config.yaml
n_layer: 8
d_model: 320
n_head: 5
n_kv_head: 5
head_dim: 64
d_mlp: 1280
vocab_size: 8192
activation: "squared_relu"
norm: "rmsnorm"
norm_place: "pre"
norm_eps: 1e-05
positions: "rope"
rope_base: 10000.0
rope_fraction: 1.0
qk_norm: true
attn_scale: 0.126
bias: "none"
tie_embeddings: false
parallel_block: false
extras: ["capped logits"]
init: "uniform"
init_std_qkv: 0.0198
init_std_o: 0.00496
init_std_up: 0.0198
init_std_down: 0.00248
optimizer: "muon_variant"
lr: 0.0135
lr_mult_o: 1.31
lr_mult_down: 0.7
beta1: 0.93
lr_head: 0.00413
grad_clip: 0.5
warmup_steps: 0
schedule: "wsd"
decay_fraction: 0.728
decay_shape: "linear"
final_lr_fraction: 0.0
batch_tokens: 65536
seq_len: 2048
doc_mask: true
train_tokens: 903400000
steps: 13785
dataset: "wikipedia_en"
Each number is 128 + 24 x the weight over its row's rms, rounded and kept within 0 to 255. Layers, rows and columns count from 0. Numbers have three digits each. The size before them is the row's rms in percent of the matrix's.

# down: layer 3 MLP down (transposed), 1280x320, rms 0.0441, rows 1181-1197, columns 240-319
# up: layer 3 MLP up, 1280x320, rms 0.26, rows 1182-1197, columns 240-319
down1181 090:094139085183198177180146155119141103131129108090156134130126142142148160165085136111129149097071130127136146112164130128109090154139136099117095156111113150145164101108125145148125110122149125164154084129120141116129133138167159130129123120
up1182 098:076123130132130128095109105088140138105140124094141160168143136099128129103139105106154141112128128124082124128124163103148124101122133146125158124134130073155178132101156175154140080133046115099154108111114115093105145125118115097108137133
down1182 101:119107122097114140156145099102155120115159108117158121066118108138150112120103070162124109100096113133146130119114146119085124161158150128148153135127093141158132105126124164155136148131145173143133126136132125106164185104087110077128151125
up1183 105:099120114150111171142097081098133122095105141127134109105135117130083141110174139134156119170114109083126157130130108104141113135105130079110134158131137153112139120132125107142138104147104113098116149146179117131137149161120137109116100144
down1183 099:075119156114111135089105122118101149081117146120118177156118098150146122150161101119162109117176126163073138113134132158137106115127126100080144123139157166132118126135111109122163138146104094134121127126118098149136146095147148131088077169
up1184 105:173126119121146129138104119135132114102161118099146122146123126150125140108079127126148112131125106152122165165171142134163110187143173143140161146135101115084127124137095098113111106123134138097142091110095100101137112152125123121139150106
down1184 104:102121101172139109144132122112098139117125158112140085110102079137161110099169098132144129122114149163100117113125130142134128106162150129158125132137117155125151112122177152122155112149131106149134158134191114107134100112076066083144137160
up1185 106:098136127094108127107198157118081072126125144097156136128128127130084169110141133144120122115168156135141141127141138127125145144146160145090125104125151129139183133119115116119155181139095103136158126128131134154121154145157142177117158112
down1185 100:111188131161082096131098121109133100121153075117112148091163083131102136111155133111153115131153135103130138149107152168090141070171128126133108110145127115121107113106117136108130153096156119171129158123171111138140124106129118105147115097
up1186 108:144125145088148145129123135112112111078109148083126089161129127132114124147124151127131129142142091108128149136127096141106125137122135132062108159176110148121119142128129121128133185114132157141140144061102168158077135135098118148141080141
down1186 106:199119141135148131152140167139101145148130109107144137113139104098163156087091126114136172126161104101153148116122129129116101123123122079084126110105117121095108121121079167149152145095145087134155129149089146102073089125113114146137139115
up1187 115:114158122126148123130192071127165160059120113140113137125145119114145105120138107126112131142116137155106107107102162101137166164098159131152105119141121178125097105111117101092149124138119121081128113119090116132149104146137104134097128133
down1187 111:168102135083146128134105144114112081149166095113099151103139180154141138099154148146089157082122103117118146130113099081165141063130135094111158124133088154123126114130096129107113110157096108187140116115127141141117077154105103150116184105
up1188 108:093148139080144126147118123114118172114105077170122113137118164124174161120105122103115196167121149130127112136168180109162138126109140058098145113123140117126164125143093101134133127107149174150158101059108138111103128086056137114098088135
down1188 103:102120081106142140149096154138116132145130087061113148136124123107145130096139136115105144124113131086153116150112150132111150157160130153160133130140166111130100145161141092100118155148117154111178120139127106157113104107102180120082099124
up1189 113:157144139127132130163129123109168115143147118136194187137092115147109117117147171118153133114164119153123130164137115131122099115069090134105066129087114104137112118128111165123142131152086126140166125106109164124123112115166150135103114117
down1189 112:090121168110140171147134120141138113126108123133095108132130142154131110113134112129114142130136114123118145113127127099147105125121144088180178120118126092144154169150075181183106163068136132139132136107156040132136117126110129155152164145
up1190 104:091141132133125178157144110116168117125125137132121152147144131121116113160098144130155147116129113126141112154114119144184132124103149126138127137134062122092110129147139111120116140132102089141137128102119107120104135137100145099091196114
down1190 108:135103146126103125116108125137140103121103148130108109135079136152115110112134122140110095138102117125178102168151119174106126134131110127159152117133122090109116162108102145102139142108088147140123097153117096154124124074150124147130143130
up1191 095:120120177092138126136163094120115180111144139102152098179136097139122123100135123125120113130106110133131134142144119145127087142117088102157147161138122097163134124148132107130120091151129153161151097143166139139127119103117117141119080135
down1191 104:101112092110087138127122112085095176123090138103134064168106180127108096119144168111147125169091089137172093136124149141128114135128111126153134118143152118142099098110132142103085165096132121174132205137173098164106118142138141109142134160
up1192 076:104160108103067132118177096141186121117116125176084106117135151150159172125108169125123151126129127111118085129103137099112149123145153128118138152142143137155124105108161065124161117155125114160091130114129151136124146143081154136136130096
down1192 079:116126064137115110111087172091136125101098157134148078159108127153087121087144109071181132148118175139078124122166169122092098136125160133141089173137105120112118065129171099132124134125129147098093113173190103089139112112098109102108094118
up1193 125:132127175120114140130127144158137150145117114096102148147192152116138122105136111135128175071090143062137145137117109120138174196089135157154135144126160119147187168130108126128125149118089165137159149081148139153121109123129092153128130112
down1193 117:145146171123115132146105114126102163103163129120168130131144129120112117114120142164125100064144085142102143180137117117144105159124116114087164165145114156143113093124131176144081122143109105107139132095115110183153120116162119124096145094
up1194 101:122143149067140144108110163121143146150116115118098103158139108160122073122160118192133105120101124129170117107146125126159152102113150066167150116086107123099133118125086122134103122161113155065153121111109179085135112162121141098129093102
down1194 102:167117121165118102142174139128106135149132116148111113138119128135151116107144139091134139166135168105150091118142122144149135119122144156149091054161119112124097092167135175067112155141147124135112155171170108117093109147161098110123106160
up1195 098:134147087174123123150163177123154118144133142105095115151091123160083138130131153102120152140144129129122149139102149146133142169136154167135150128118095102119124143114153132123146208117147126104142133089159197104136141098139121160131103160
down1195 098:154128132138121105112101147141177137128114084161118103130137167120137148113122105141117142113161154084111120093108150124126118119093137133138139081165106140136116112111142121116113119103145137113115100119100112129150121095162125099120136157
up1196 113:103132114144130104139124150122116147153149080130135119076157128102116105169117116110133110126136131122108132107119141127127156126090118145131156146145108126086095090135143112120137141135118150101094138152074115113172112127077130091098127132
down1196 115:138102105129110123136121100138126152106176141118147104142128110146198108122106160140135129161091116110100156118112140174155104147098155151117142114152118178126144138056109120112128132154060131173162110137124151097117151103134085099157146134
up1197 090:148119167163156099129132180171147157102142103067123151122134122106154135135134130158106149157136146114129134142126110128125113147150137156122195131164115164132091122097160150106136115106173120102118104120133122122105088126116161147090121107
down1197 101:172119122167130138130149152113120109124129120076103096062176080093121096116155113120119144137124134105156127138118102088098129157127168152150114123066114101101137080124139126099075141126109128140105129118120082115125134144127109089125156117